python train.py --num_attention_heads=10 --head_dim=32 --intermediate_size=1280 --vocab_size=31569 --norm="rmsnorm" --norm_eps=1e-06 --attn_scale=0.177 --bias="none" --tie_word_embeddings=false --parallel_block=false --init="normal" --optimizer="muon_variant" --schedule="cos" --final_lr_fraction=0.03 --dataset="wikipedia_en"
Each number is 128 + 32 x the weight over its row's rms, rounded and kept within 0 to 255. Layers, rows and columns count from 0. The size above them is the row's rms in percent of the matrix's.

# layer 2 MLP up, 1280x320, rms 0.0869, rows 1010-1091, columns 160-199
size [ 96 109 109  84  99 111 118 100 103  94 108 110 104 100 100  95 105  98  94  92  93  93  96 108 104  97 116 100 102 103  94 109  97  97  99  94 119  93  93  87  94 103 101  98  90 106 111  98 104 109  97 100 101 101 108 100 103 105 137 103  94  92  93  97  95 110 102 108  90 102 100 107  88 108 100 112  94 105 119 106 105  91]
[[171 155 176 188 166 163 166 151 118 146 144 170 128 158 110 157 109 146 162 170 113  83 112 138 192 111 154 132 196  92  82 106 114 128  93 144 193 156 128 127]
 [170 115 118 151 119  72 140 120 158 159 139 140  96 131 145 161 142  86 163 138 120 185 109  98  84 144 150 126 104  89 106 135 255 146 184 120  99 107  70  88]
 [ 63 136 109 129 164 133 140 137 163  72 156 112 152 155 131  97  90  94 138 113 109  88 181 106 120 134 119 140 142 125  54 141 141 199 145 120 145 101 126  94]
 [123 106 158 124 102 128 159 183 137  99 148 108 158 146  84 132 144 115  85 114 146 202 141 166 109 145 116 158 174 134 100 131 110 154 133 150 112 122 126 176]
 [130 106 153 167 130  92 153 131  80 137 141 164 159 144  87  99  89 205 106 147 149 161 171 187 158  94 139 137 120 149 153 164 171  95 120 183 164  61 121 123]
 [150  67  97  92 166 145 135 130  81  86  91 104  94 144 155 149 146  87 128 164 108 139 140 160 135  85  94 107 157 144 110 188 122 115 118 203 134  84 124  79]
 [150 166 121 133 200 127 138 128  87 110 122 127  88 159 149  87 155 124 104  84 151 160 150 190 111 177 104  89 186 106 140  93 147 139 151 102 119 118 151 135]
 [ 85 109  87 120 154 144 136 170  87 166 137 100 122 123 123 132 160 140 159  44  94 121 143 143 129 147 186 127 152 145 116 160 125 153 143 125 145 157  93 104]
 [101 115 153 163 109 100 117 101 151  39  98 172 127 144 121 181 167 153 127 110 126 135 113 114 138 125  93 118  87 153 102 132 159 171  99 149 156 143 132 150]
 [ 96 151 119 129  94 153 114 129 137 148 153 124  99 118 134 158 128 150 103 124  96 151 109 100 147 117 124 152  97  81 138 124 121 135 159 131  76 129 127 112]
 [120 124 115 146 131 145 144 124 141 121 137 197 146 114  70 126 126  88 123 120 129  56 187  87 145 128 117 161 156 100 122  72 114 232  82 140 199  96 125 121]
 [155 108  64 155 137 102 134  80 155 139 138 135  94 106 127 132 117 145  95 157  96 150 141 104 107 133 172 151 160 135 134 148 122  92 124 126  61  97 103 149]
 [ 88 161 136 187 132 138 125  96 118 182 186 129 151 176 150 184 143 165 117  95 109  83 136 123 217  98 147 145 118 175 101 103 117 148 157 182 111 175 127 149]
 [107 150 137 227 158  92  76 122 169 132 174 151 122 136  99 149  69 140 105 122 181 121 152 113 190 162 138 153 140 135 127 161 111 104  98 134 100 116  94 114]
 [138 123 153 172 109 160  97 137 123 122 135 138 118 166 185 158 190 122 192  92 123 126 151 140 173 134 132 103 169 117 154  90  83 124  95 112 180 143 118 133]
 [117 128 142  95 216 119 126 132 131 162 156  93 103 117 148  84 117 140  93 109 210 138 101 129 140 106 108  69 163 134 101 107 132 151 147  68 100  74 141 123]
 [132 119 115 135  92 108 174 147  99  97 164 143 139 139 130 138 159 196 168  80 108 138 143 173 170 109 147 121 111 125  76 126 120  99 164 173 129 131 147 135]
 [147  50 130 118 188 113 111 140 110 140 127 104  51 169 183 154 133 142 136 132 122 128 117 122 179  97 112  86 113 115 130 181  99 133 128 114 132 145 148 189]
 [135 144 131 105 118 213 126 128 126  96 151 174 144 121 166 123 129 172  46 126 149 136 149 109 136 114  67 124 144 127 102 179 150 147 133  72  77 119 149 140]
 [166  74 163 122 111 129 146  99  97  71 125 137 162 167 153 119 110 136  97 102 121 102 173  98 172  83 103 150 123  88 154  74 115  98 137 135 128 145  73 118]
 [146 178 190 123 116 102 116 123 119 235 194  86 154  84 165 119 138 141  76 186 132 166 130 143 105 116 144 151 123 117  80 131 127 119 184 127 160 122 108 166]
 [158  91 100 147 176 124 119 154 188 135 165 106 124 119 100 143 146 158 101 151 130  77 110  69 178 120 144 120 185 127 137 162 122 105 135 121 133  80 181 126]
 [105 139 170 136 192 151  75  97 140 162 111 169 106 128 156 178  96 102  79 137  92 156 122 196  98 163  99  64 117  92 131  77  78 139 126 158  98  88 136 117]
 [126 125 129 117 177 154 119  95 122 172 132 125 133 159 154 105 137 214 121 142 115 145 198 124 154 164 139  80 176 118 195  82 126 103 131 151 119 129 133 157]
 [138 111 142 100 133 189 148 162 140 117 153  75 126  93 178 145 120 117 111 109 115 150 149 101 148 125 169  72 137 174 160 137 178 109 126 115 117 132 112 139]
 [168 151 116 118  83  95 146 192 123 155 104 112 130 132 134  45 140  65 141 117 125 125 148 112 152 149 139 138  97 147 113 110 126 149  73 108 108 112 150 128]
 [ 95 145  84 146 113 140 149 116 151  87 116 117 176 106 101 121  90 149 122 127  94 119 141 150 115 172 120 104 102  69  92 120 176 116 130 119 176 166 142 184]
 [132 140 110 154 122 135  84 165  81 123  96 100 137 133  98  93 158 138 166  98 108 117 127 162 143 140 133 140  91 164 206  99 105 112 159 112 178 158 120 146]
 [ 96 157 105 131 137 126 152 141 145 124 150 124 112  58 173 168 144 121 193 142 116 133 169 135 171 127 108 163  75 145  69 118 165  80  97  94 180 165  87 101]
 [133 169 111 111 193 105 203 147 120 158 131 114 124 141  84 110 141 181 144  64  84 131 115 150 146 163 109  96 184 161  82 103 123 134 122 125 151 144 125  99]
 [ 90 182  87 158 110  96 150 186 138 122  90 136 151 104 140 139 126 149 108 188 185  68 163  98 125 138 137 108 113 153 112 116 145 153 102 130 137 152  90 125]
 [102 160 134 126 141 104  90 128 147 118 167 120  87 100 152 127 174 204  99 129 108 130 127 111  80  91 125 158 121 125 108 143 153 139 130  47 138 105 132 174]
 [161 129  82  96  89  83 117 139  93  67 116 181 125 125 116 102 100 127 142 133 142 133 182 105 141 111 163 158  81  88 158 115 135  92 118 126  99  96  92 123]
 [119 113 142  44 127 142  83 110 186 113 107 153 138 126 109 105 113 132  80 119 133 104 167  90 101 134  95 143 175 131 123  53 129 127 127 101 157  72 126  93]
 [111 129 131  64 170 162 147  90 112  67 110 167 122  85  87 142 141 107 159 150 143 172 137 100 143 112 124 137 130 144 125 121 157 125  96 113 138 157 112 206]
 [100 169 126  76  94 118 177 128 158 148 146 129 167 172 139 120 195 148 127 165 161 130 148 189  93 124 161  83 162 117 114  41 152  79 134 142 125 164 144 130]
 [176  86 136 116  87 116 172 159 136 143  87 153 147  70 177 124  99  90 140 165 122 129  59 120 154 193 136 110 217  94 104 117 128  75 134 208 166 114 136 161]
 [137  86  92  73 111 125 142 128 190 103  99  60 160 125 142 155 160 119 132 111 126 149 166 152 107 182 134 106 138  83  74 125 143  89  47 187 121 109  87 122]
 [106 168 153 126 113 138  87 134  90 137 121 130 148 158 127 111 123  94  69  99  93 130 160 129 165 148 115 148 108 111  85 169 134 182 122 160 145 172 146 140]
 [108 110 115  85 190 133 179 218 110 108  96 142 144 152 105 141 101 180 104 144  89 141 100 149 140  84 157 119 123 107  99  92 189 106 106  91 118 128 138 159]
 [230 165 109  73 141 109  69 151 124 145 108 139 134 114 149 204 106 218 122 200 157 201 119 137 147 163 123 156 144 188 107  97 109 144 109  88 123 144 167 102]
 [160 146 145 145 137 157 132 164 136 116 124 182 102 136 109 156 158  84 132 164 172 125 134 159 132 145  84 128 139 113 150  94 127 130 159 153 160 146 128 139]
 [110 139 193 151 214 102 124 142 132 105 151  88 143 128 165 145 110 197 133 188 202 129 101 118 171 114  97 101 150 136  61 119 131 119 113 102 133 112 116 148]
 [115 178 187 152 154 142 127 161 108  92 121 164 114  52 170 130  72 105 136 155  62 139 198 168 129 146 105 126 103 140 146 123  89 126 107 142  54  98 127  78]
 [173  93 165 147  99 128 121 143 156 125 169  98 138 106 127  92 130 132 156 154 124 107 159 126 121 145  98 128 115 121 145 172  73 150 167 117  76 165 168 124]
 [129 112 136 135 111 155 141  96 146 142 170 153 159 149 130 181 112  71 111 190 154 174 158 102 130  71 144 194 134 130 122 140 125 198 123  75 120 145  92 137]
 [ 52  98 113  97 139 110  93  87 184 176 160 118 162 150  97 103 133 112 168 162 141 111 127 123 161  96 141 216 120 110 146 117 123 125 164  82 103 112 116 131]
 [146 190 143 121  74 113 108 170  53 144 174 210  90 119 168 113 150 138 113 162 149 159 112 106 130  60 131  41  96 147 117 113 114 101 156 152 150 131 161 173]
 [147 124 196 119 103 192 131 155 151  83 100 155 137 138 142 145 117 114  83 128 101 121 119 143 108 184 116 132 136 119 144 111 145 123  85 132 133  86 135 169]
 [164 113  83 138  93  73 190 217  67 173 118 133 186 128 143 187 147 149 140 103  82 128 108 156 128 149 170 169 136 147 105 124 130  88 150 130 131 191 102 112]
 [122 140 101 139 140 143  90 121 172 178 130  84 103  79  78 153 103 124 126 172 134 112  89 125 104 148 106  80 116  75 127  94 157 155  99 104 118 143  96 122]
 [110 121 119 146 121 139 167 140 127 133 157  92 166 128 128 157 176 135 130  66 119 147 163 104 173 195 146 139 106  99  84 113  79  99 103 104  99 155 121 140]
 [132 110 155 132 141  68 137 111 120 133 146 131 137 118 145 102  89 141 114 128 149  74 132 113 168  91 154 125 152 166  61  96 116 131 146 119  97 146 156 169]
 [143  81 129 127 162 166 120 131 111 141  82 137 135 149 111 140 175 101 102 134 173 203 132  76  87  90 162  98 136 123 100 116 138 105 120  98 124 151  74 129]
 [ 93 102 136 153 108 197 102 114 147 136 161 122 126 129 138  84 100  97  92 133  86 103 130 125 162  56 139 134  75 134 142 132 212 147 103 110 126 115 145 130]
 [132 154 169 100 157 159 147 101 115 144 136  97 136 100 150 154 127 123 188  61 127 130 170 127 163 135 187 117  91 124  87  76  76 121 145 107 153 128 176 127]
 [145 128 136  98 194 158 188  89 181 128 127 123 147 119 120 117 135  88  96 152 152 145 106 101 128  71  97 151 118 160 122 111 108 139 132 185 192  64 136  85]
 [115 118 143 109 137 173 104 181 162 138 152 179 146 209 132 139 159  89  94 195 105 115 118 112  83 183 128 158 118 135 122 128  83 110 166 122 178 134 131 117]
 [137  81 121 126 119 147 122 161  78 147 186  66 103 135 102 165 220 120 113  70  87 152 107 161 134  91 150 118 127 202 102 128 118 143 138 158 105 130 138 173]
 [ 99 104 182 135 139  96 178 106  91 106 184 125 172 137 164 118 121 155  97 108  95 171 104 223  77 116 142 162 205 171 153 133 120  88 159 182 123 112  64 150]
 [102 142 130 114  93 163 153 111 128 152 127 112 163 168 157 134  99 122 177 140 106 147 196 142  72 124 143 169 109 182  79 179 100 100 138 109 122 151 136 157]
 [112 158 193 105 141  97 137 134 142 165 192 110 161 128 154 138 132 125 128  78  94 134 169 175  90  68 138 174 130 196 145 116 150 181 135  44  94 192 143 109]
 [181 103 144 131 166  87 152 109 106 123 141 130 113 132 122 159 181 138 142  80 122 148 145 113 182  63 138  93 135 152 117  59 149 108 165 139 107 148 165 228]
 [144 168 106 141 166 111 146 139 124 118 168 182 158 173  86 150 153  72 114 204 141 160 116 144 127 173 120 167 141 145 116  91 138 120 112  94 176 127 166  78]
 [132 178 135 107 101 139 190 112  98 120 125 144 165  89 115 134  98 120 103 162 149 110 136 108 144 150 150 138  91 171  98  91 112 172 103 146  99 165  87  47]
 [ 98 138 123 155  95  93 170  60 106 120 117 107 102 134 113 117 110 141  80 160 124 149 107  79  91 102 180 138  92  89 129 168 148 163 161 147 116 138 102 163]
 [162  99 126 109 140  97 182 169 113 107 122 114 154 122 151  78 117 120  81  96 165 148 225 145 127 102 131 120 147 113  80  99 126 112 177  90  95 117 120 109]
 [121  97 118 134 127 126 122 216 159 145  87  85 178 104 132 163 174  81 134 114 148 136  88 163 133 142  82 194 131 106 153 129 156  86  48 134 160 147  93  87]
 [ 79 108 164 155 159 123 140  94  99 106 123 108 128 134 198  64 212 180 140 140 124 121 127 108 146 150 127 134 136 137  93 158 179 147  65 103 139 178 134 154]
 [108 126 134 100 176 150 113 115 100 132 119 120  87  79 137 132  89 129 136 176  95  87 117 132 175  69  83 172  93 136 162 119 131 120 155  99 166 119 111 144]
 [ 99 102 161 115 130 110 135 155 172  95  82 143 146 122 117 133 113 108  79 168 126 218 170 138 110 110  95 156 124 112  98 209 147 181 126 119 116 120 111 130]
 [117  92 102 110  94 109 135  93 155 109 134 169 130 111 169 157 139 188 105 152 200 167 156  86 168  80  92 176 119  90 117 156 114 160 114  75 124 192 119 133]
 [118 125  49 170 147 153 106  86 141 134  80  41 132 120 159 144 141 114 151 160 174 117 137 161 109 127 122 157  88 139 158 141 152 185 140  94 134 134 128 111]
 [102 144 194  92 164 142 143 122  99 130 188 166 167 137 121  96 191 226  71 112 176 139 169 109 144 134  74 121 167 150 150 214 106 185  94 122 150 140 119 145]
 [115 129 142 158  98 150 115 165 150 131 106 127 117 179 152 135  77 158 126 147 145 136 101  97 159 141 127 138  83 147 112 119 159 141 113  83 131 111 117 156]
 [106 155 104 115 103 124 111 136  95 149 160 166  53 131 130  92 151 132  68 202 124 149 125 183 122 135 152  90  83  82 130  97  95 140 143 107 129 173 139 131]
 [137 109 135 153  84 135 158 132 117 116 169 128 142 130 157 141 124 107 124 145 143  99 161 138 126 170 169 178  98 157 147 130 150  97  84 148 137 170 154  80]
 [135 195 153 124 101 155 180  93 161 117 123 102 128 138 122 143 103 144  98 149 170 160 155 171 105 143 147 116  65 171  90 145 103 111 137 143 134  61 103 125]
 [110 134  92 101 104  84  62 102  96 155 128 167 148 169 123  78 143 165 137 115 138 181 167 113  93  92 178 120 144 141 135 185 154  99 144 135 158 136 168  84]
 [183 139 126 129 188  99 157 103 135 144 157 125  86  82  97 187 145 129 157  97 131 105 129  68 132 162 145 160 120 135 134 185 157 127  87  99 157 117 125 139]
 [106 191 138 101 124 164 164 184 103 101 159 120 124  89 148 174 166 116 131  85 170  97  72 152 143 169 179  77  80  88 115  76 116 112  74  80 139 151 115  82]
 [ 65  88 140 194 101  54 190  88 104 149 128 145 157 128 151  94  73 176 115 181 177 114 126 112 144 139 117  99 177 151 164 174 137 190 144 139 133 149 101 147]]
# layer 2 MLP down (transposed), 1280x320, rms 0.0254, rows 1010-1090, columns 160-199
size [ 99 113 103  99  94 111 125  97 103  89 103 107 103  93  97 108 104  98 104  91  93  89  93 107  99 101 114  94  88 104 104 118  91  95 103  98 103  96  90  95 101  96 101  85  89 106 120  83 101 120 100  96 100 113 137  99 104  93 134 108 100  92  94  87 100 105 100  94  92  99 103 108  92 120 114 105  99 100 128 110  97]
[[ 35 132 117 169 153  71 105 150 190 100 149  89  83  57 136 157 155 174  91 104 139 132 150 135  45 179 110 111 113 172 132  95 136 137  98 148 134 117 136 139]
 [109 163 129 120 113  98 127 152 147 155 118 132  63 102 200 138  87 129 129 115  95 168 145 103 172 211 120 150  86  82 113 174 104 162 126 135 128 112 192 168]
 [129 150 117 138 126 125  84 164 138 136 116 108 108  81 122 127 130  93 129 151 135  88  81 140 109 180 148  87 126 168 189 131 158  54 162 114  77 119 165 166]
 [157 105 103 115  95 158 154 140 113 133 126 159 108 123 117 106 123 115  65 127 125 172 127 169 108 133 140 179 178 177  97  90 121 143  82 137  95 155 146 104]
 [101  92 153 131 145 131 170 116 137 127 138 177 159  84 148  67  83 165 108 145 132 149 147 176 123  92  79 177 127 132 142 132 130  97  69 116 133  96 122 123]
 [ 65 129 212 155 150 199 111  87 106 142 127 105 143 151 135 144 170 131 122  77 157 140 162 111 160 106 141 128 167 157 122 137 119 107 108 139  63 195  84  28]
 [143 175  84 109 166 123 137 158  91 131 147 115  81 110 133  78 170  75 130  90 113 172 182 131  94 148 103  80 154  82 127  66 138 105 148 127 130  85 154 208]
 [138 100 119 127 146 156 146  93 135 154  98 107  47 137 120  86 191  71 218 105 163  94  59 143  74 182 152 114  70 167 104 170 109  97 165 152 129 125 124 142]
 [109 175  96 131 133  85 112  88 177 142  86  75  90 123 132 106 145 170 111 131 108 119  78 109  71 122 129  91  90 127 143  69  93  96  97 145 174 194 112  93]
 [ 91 147  63 112 104 113 117 166  78 113 149 112 164 145 162  93 178  78  75 129 103 141 136 121  95 118 114  85 103  86 107 117 133 137 135  79 106 121 141 105]
 [101 136  72 139  88 123 119 122  96 113 104 136 145 158 113 157 104 119 156 102 137  90 115 156 119 138 108 191 170 132 134 135 112 106 114 135  91 103 123 159]
 [124 151  52 125 138 105  94 130 170  93 158 128  94 130 175 127 124 223 143  77 116 164 115 147 121 153 147 105 106 155  71  89 100 110  83  89 103  52  98 152]
 [173 119  90 143 148 164 131 170 104 101 149 144 113  84 145 113 160 164 142 173  94 142 149 114  61 120 121  87  74 116 112 132 110  86 142  20 155 126 126 122]
 [133 131 138  76 176 132  83 134 126  51 102  88 116  93 122 114  93 116 149 120 127 152 149 152  89 128 150 149  81  86 172 111 139  66 154  71 146  99 172 112]
 [109 146 130 129 173  65  86 111  98  99 108  75  87 132 144 114 141 129 128 137 111 118 136 156  89 154 143 122  67 127  82  98 176 156 132 138 103 100  99 150]
 [ 94 146 210  83 127 165 149 134  81 171 154 141 123  90 150 175  90 121 132 143 152 120 102 186 151  74  93  93 175 152 156 199 121 172  91  97  93 115 136 111]
 [192 163  93  94 142 152 137 151 163 149 104 123 168 115 125  93  84  84 136 153 141  89 158 101 128  70 143 119 109  82 174 207 165 146 108 101 178 158 112 126]
 [ 65 101  76  53 121 131 108 116 110 133 102 152 106 176 170  90 193  99  98 106 164 160 214 137 100 128 111 116 111 126 117 190 136 133 177 120  96 127 116 152]
 [135 199  76  97  97  88 145 169 154 112 115 133 125 158 138 114 115 109 160 120 138 106 134 157  61 186 146 155 126 132 114 102 121  70 158 121 178  78 116 140]
 [144 164 146 110 111 132 155 103 102  98 174 161  94 134 171  88 166 129  98  92 187 118 150 131 113 131  98  96 173  81  93  80 182 109  67  43 135 126  98 127]
 [ 85 152 124 100  89  74  73 133 143 158 144 127 112 102 167 175 185 170  45 163 136  81 143 101 106 185 129 157 132 165  52 147 106 138 143 129 115 153 140  92]
 [133 160  77 159 170 124  80 142 137 116 135  91 185 119 191 119 121 112 111  81 190 125 134  86  82 169 160 102 213  87 170 158  94  83 151 148 141  84 152 101]
 [ 97 196 126 136 141 166 109 162 136 111  66 245  32 108 178 105 121  76 130 115 117 144 157 141 142 124  93 131 166  69 118 136 127 121 142 123 120  95  45 115]
 [100  91  98 147 184  54 138  95 181 154 157  92 127  95 134 140 110 133 122 186 153 101 166 133 151 185 101 109 166 157 125  83 171  90 103 160 158  99 109 140]
 [149 123 132 187 127 134 155 124  97 172 146 155 150 158 136 129 194 161 185 181 113  89 105 134 170 158 152 174 112 107 108 149  52 121 125 182 142 111  99 125]
 [119 161 110 127  85 106 145 165 132 136 143 118 121 187  98  83 157 120 102 141  91  96 140  82  92 158 110 128 121 111 122  98 101 143 130 164 114  77 155 162]
 [106 125 134 202 114 191 139 119 186 142 104 127 139 126 116 112  82  89  84 172 131 114 179 180 106 219 127  80  36  72 188 121 139  82 162 157 148 147  85 124]
 [158 101 167 132 112 110 103 160 150  93 130 170 150  77 129 154 101  62 181  98 109  70 144 142 152 168 125 127  98  85  89 105 140 125 122 184  56 117 132 136]
 [ 95 135 184 148 191 131 106 133 153 138 146 158 115 127 130 142 121 150  79 120 108 198 114 165 121 152 107 132 122 107 138 137 100 157 143 109 114  99 129 152]
 [130 132 175 173 156  95 127 203 176 152 130  95 126 148  79  95 130 194 143 109  98 105 119 146 121 197  77 106 120 152 115  75  91 115  83 125 141  75 116 146]
 [121 142  82 220 139 123 155 160 167 126  59 156 122 119  90 154 106 155 132 217 165  65  85 125  92 135 142 122 141 127 159 115 136 141 110 173 123 135 164 123]
 [ 75 168 100 127 144  90  64 153 159 117 169 130  55 126 186 146  88 186 141  96 122 184 116 118  96 169 177 132 114 118 121 154 158 132 114 134 108 127 133 136]
 [ 90 198  84 116  87 119 127  93 153 117 180  62 117 124  99 143 152 182 141 149 116 143 115 135 133 141 100 104 161 133 143  92 107 137 127 129 162 171 173  81]
 [ 11 113 115  92 120 178  99 160  62 105 156  81 154 110 139 118 134 134 137 131  91 102 170  61 128 145  73 163 145 107  94  40 114 137 177 102 146 154 152 108]
 [144 134  87 108 163 113 100  62  97 107 149  97 122 114 113 136  92 116 118 108 141 146 104  52  85 100 164 139 112 150 154 100 175 119 108 119 106 123  87 152]
 [ 69 125 130 180 110 183 126 134  87 124 154  93 130 140 131  84 157  88 141 147  71 152 192 184 102 130  76 147 134 140 100  75 101 146 101 201 127 129 128 170]
 [131 127 133  99 147 133 103 148 127 116 118 135 232 117 162 102 104 125 177 125  61 114 111 140 116 139  97 135 150  75 145 163  96 103  94 117 184 121 160 140]
 [166  86 127  61 131 165 156 157  64 123 144 126 106 151 120  98 140 145 159  96 120 176 122  91  71 144 122 138 120 140 116 176 159 146  98 160 129 175  75  83]
 [136 147  65 142  77 162 134 169 125 188 176  94  68 162 138 173 142 180 164 168 182  81 133 104 119 188 149 112 169 144  94 139 169 110 128 144 119 137 127 111]
 [101 110 129 194 126 121  84 113 108  79 157 128 188 146 145 143  84  86 170 157 137 155 150  84 203  89  75 148  98 153 171 126  93  77  91 140 137  99  63 112]
 [198 149 127  62  61  89  88 122  67 105 127  76 102  83  79 145 102 156 116 139 188 207 116 129 167 142 161 209 116 161 180 128 115 114  98 101 113 132 184  99]
 [140 103 113 107 170 104 106 154 108 113 135 185  87 158 131 134 117 133 113 129 146 135 131 116 138 129  88 128 150 152 156 166 145 112 148 103 118 135  85 162]
 [103  85 180 176 186  92  86 145 147 151  95  80 110 114 120 122 145 179 154 128 181 124 102 145 130 131  96 160  82 131 146 110 136  83 141 113 141 115 116 113]
 [121 116 121 132 125  71 107 119 112 121 190  84 131 151 103  90 110 174 178  97 153 136 105 120 136 107 151 135 146 119 119 109 132 139 140 160 118 145  69 176]
 [135 113 100 136 105 166  91 125 160 154 124 152  93  77 122  74 137 124 169  99 124 132 194 137  98 201  47  98 128  91 132 137 122 187 127 114  95 166 168 107]
 [115  68 136 159 137  95 162 171  99 107  84 130 127 143 145 177 198  86 139 152 155 126 166 162 119 126 168 107 140  79 116 168 189  96 151 129 110 118 125 166]
 [118 148 109 174 144 191 117 110 138 151 158 128 123 179 184 112 101 194 123 137 146  69 111  54 161 143 161 111 135 132 180 145 137  97  72 167 163 126 151 108]
 [ 74 108 147 141 193 149 182 127 170 108  95  84 142 117  98 124  75 163 156  90 136 110 161 152 133 154 104 170 153 110 131 140 175 125  87 129 102 151  95  60]
 [134  99 182 108 131 113 120 169  62 153 152  95 140 140 141 149 198  86 166 121 156 151 121 118 135 162 124  83 128 104  92 160  53  84 135 145  96 127 140 134]
 [129 135  74 147 140 118 127 163 128 118  66 147 131 163 149 101 107 160 131 115 135 115 125 102 150 153 163 125 156 114 119 128 113  89 137 140 126  98 108 151]
 [116 177 122 203  92 140  90 145 110 100 159  90 140 155 136 128 149 103  82 101 161 102  66 102 138 175  79 111  67  97 140 147  75 116 123 133 163 128  89 121]
 [ 91 104 146 159 118 129 162  99  88 122 170  89  73 126 110 134 194 147 136 106 139 183 137 112 107 157 167 135 139 123 120 122 109 113  97 107 122 176  95 169]
 [ 99  56 112  95 163  90 154  71 130 133 126 136  88 151 157 109  79 140 135 135  76 128 145 162 103  98 113 129 134 178 122 100 130 153 114  85 147 137 121  95]
 [130  76  91 165 158 151 171  86 143 113 134 117  81 164 142 111 198 111 130 100 128 123 133  81 134  98 130 144 122 112  83 153 124 165  95 116 120 109 111 151]
 [114 131  70 114 117 176 111 138 124 142  82 192  75 116 128  65 163  86 107 156 112 111 135 131 167  98 149 131 103 118 134 157 136 100 110 106 121 138 148 134]
 [126 138 207 135 131 176 167 108 145  88 136 108 113 160 109 150 108 171 192 133  71  86 132 134 107 135 163 168 130 102  93  97  90 112 124 109 135 145 124 146]
 [155 115 171 142 180 133 137 125 143 120 153 156 161 103  66  78 184 129 162 179 142 114  89  92 145 106 138 153 158 139 102 121  69 157 134 218 205  46 132 145]
 [100  63 185 134 163 142 140 184 166  95 138  86 127 211 113  96 150 115 111 111 129 100 128 128 156 102 179 100 142 154 147 109  78  89 173 120 182 100 151 144]
 [101 121 122 135 159 111  87 182  85 141  81 134 158 145 109  87 127 104  87 176 153 101 107 101 138 137 209  52 170  79  99 156 166 177 109 140 134  82  96 162]
 [107 183 204 138 136 153 172 120 104  87 121 164 175 174 159  92  96 153 145 148 130 101  97 151 145 148 144 134 159 166 159 132  52  71 146 178  74 174  98 152]
 [ 82 112 130  93  82 164 121 118 134  88 110 114 128 140 167 108 101  86 122  80 111 161 180 152 121 136 126 105 113 126 167 117 111 107 138 133 127 129 113 196]
 [140 176 125  98 145 128 119 122 137 156 116  94 125  87 132 120 103 127 114  72 106 163  95 150  75  75 115 155 160 135 163  87 177 174 181 140 102 137  90  98]
 [128 143 110 170 132 101  71 109 137 120 136 123 133 129 198 161  98  95  84 144 178 127 129 120 110 169 134 130 119 124 172 153 104 172  74  93 103  88 135  12]
 [114 138 103 154 170 169 139 105  98 136 144  56 108 126 156  87 127 163 121  70 155 108 107  61  98 129 136 125 172 100 134 150 124 137 170 144  88  95 118 109]
 [111 126 152 178 123 171 145 125 124 147 141  95 184 143 130 106 114 154 163 183 147  98  85 150 136  99 152 122 117 125 126 145 135 159 111 168 130 130 111 164]
 [ 76 156 140 106 134 116 182 157 138 143 123 122 120 127 105 156 157 107 133 125 132 111 107 104 182 118 107 115  91 134  91 135  89  88 166 191 101  86 189 197]
 [ 96 111 121 185  95  95 148 171 106 111 147  84 152 129 134 124 134 140 130 134 144 127 118 151 135 122 128 168 149 158 189 116  89 122 152 109 106 132  80 173]
 [ 50 171 119 156  81 120 120 115 175 122 127 140 111  95 111  93 113 112 120 143 134 122 139 108 141 137  92 113  88 137 160 124 103 154 129 163  82 140 114 115]
 [150 138 158 211 130 153 148  57 118 140  71 113  96  94 122 120 141  79  76 129 135 109 104 109 137 165 112  95 123 120 131  96  89  70 114  76  99 105  79 153]
 [108 143 102 145 127 151 126 117 145 145  82 191  75  99 120 146 107 147 140 116 113 103 135 128  91 134 119 112 138 107 181 106  86 125 163  66 111 145 129 157]
 [ 75  76 113 157 137  92  92 137 122 103 133 108 139 142 155 103  93  69  90 123  83 182 164 113 100 147  90 133  84 107 151 140 154 194 141 129  98 139  83 210]
 [133  69  90 128 116 144 162 164  76 121 115  48  92  95 119 116 134  93 143 110 200 179 126 158 120 137 107 177 117  88 203 131 153 135 154 104 131 158  98 128]
 [161 134  82  91 167 160 158  86 113 137  31  91 138 161 125 156  84 117 129 116 124  93 130 137 102 168 136 186 154 138 153 159 168 185 196 135 170 162 134 131]
 [145 100 185 112 141 113 141  92 147  95  94 121 162 134 103 123 173 173  71 109 173 122 151 109 195 137  98 106 141 167 151 225 124 198 113 119 109 157 138 126]
 [142 136  84 142 141  95 144 121 126 118  83 131 163 131 127  58 155 100 140  72 155 133 156 100  84 132 171  70 162 100 154 123 142 112 179 158 140  95 148 104]
 [107 104 131  95 141 122  84 175 141  85 111 132  51 126 136  72 128 100 106 149 137  85 130 148 148 140 113 140 130  84 119 158 159 120 175 123 149 141 131 139]
 [107 122 148 112  97 128 142 121  96  91 108 133 132 117 140  92 119 132 141 162 142  91 160  77 136 137 167 108  97 168 135  96 122  95  92 140 138 152 179 127]
 [150 156 117 103 138 174 164 105 183 135 142 103  94  96 121 148 116 122  96  88 196 119 161 176  82  76 206 130 130 135  93 203 101 132 174  91 137  51 136 133]
 [ 58 144 113 134 112 113  45 125 112 125 137 156 142 138 112  55 134 137 101 118 129 143 173 140 148 128 125 120 162 139 138  90 174  95 119 137 144 103 132 149]
 [160 155 117  96 147 103 129 109 115 132 160 164  78  88 155 126 114 126 173 120 145 151 133 105 114 150 146 166 121 157 169 172 161 119  70 118 128 143 176 147]
 [ 78 188  94 133 134 134 173 149  90 183 122 145 146 150 134 124 110 136 125 131 154 116 109 159  85 153 210 112 117 111 109 109 185 113 128 116 160  89 131 138]]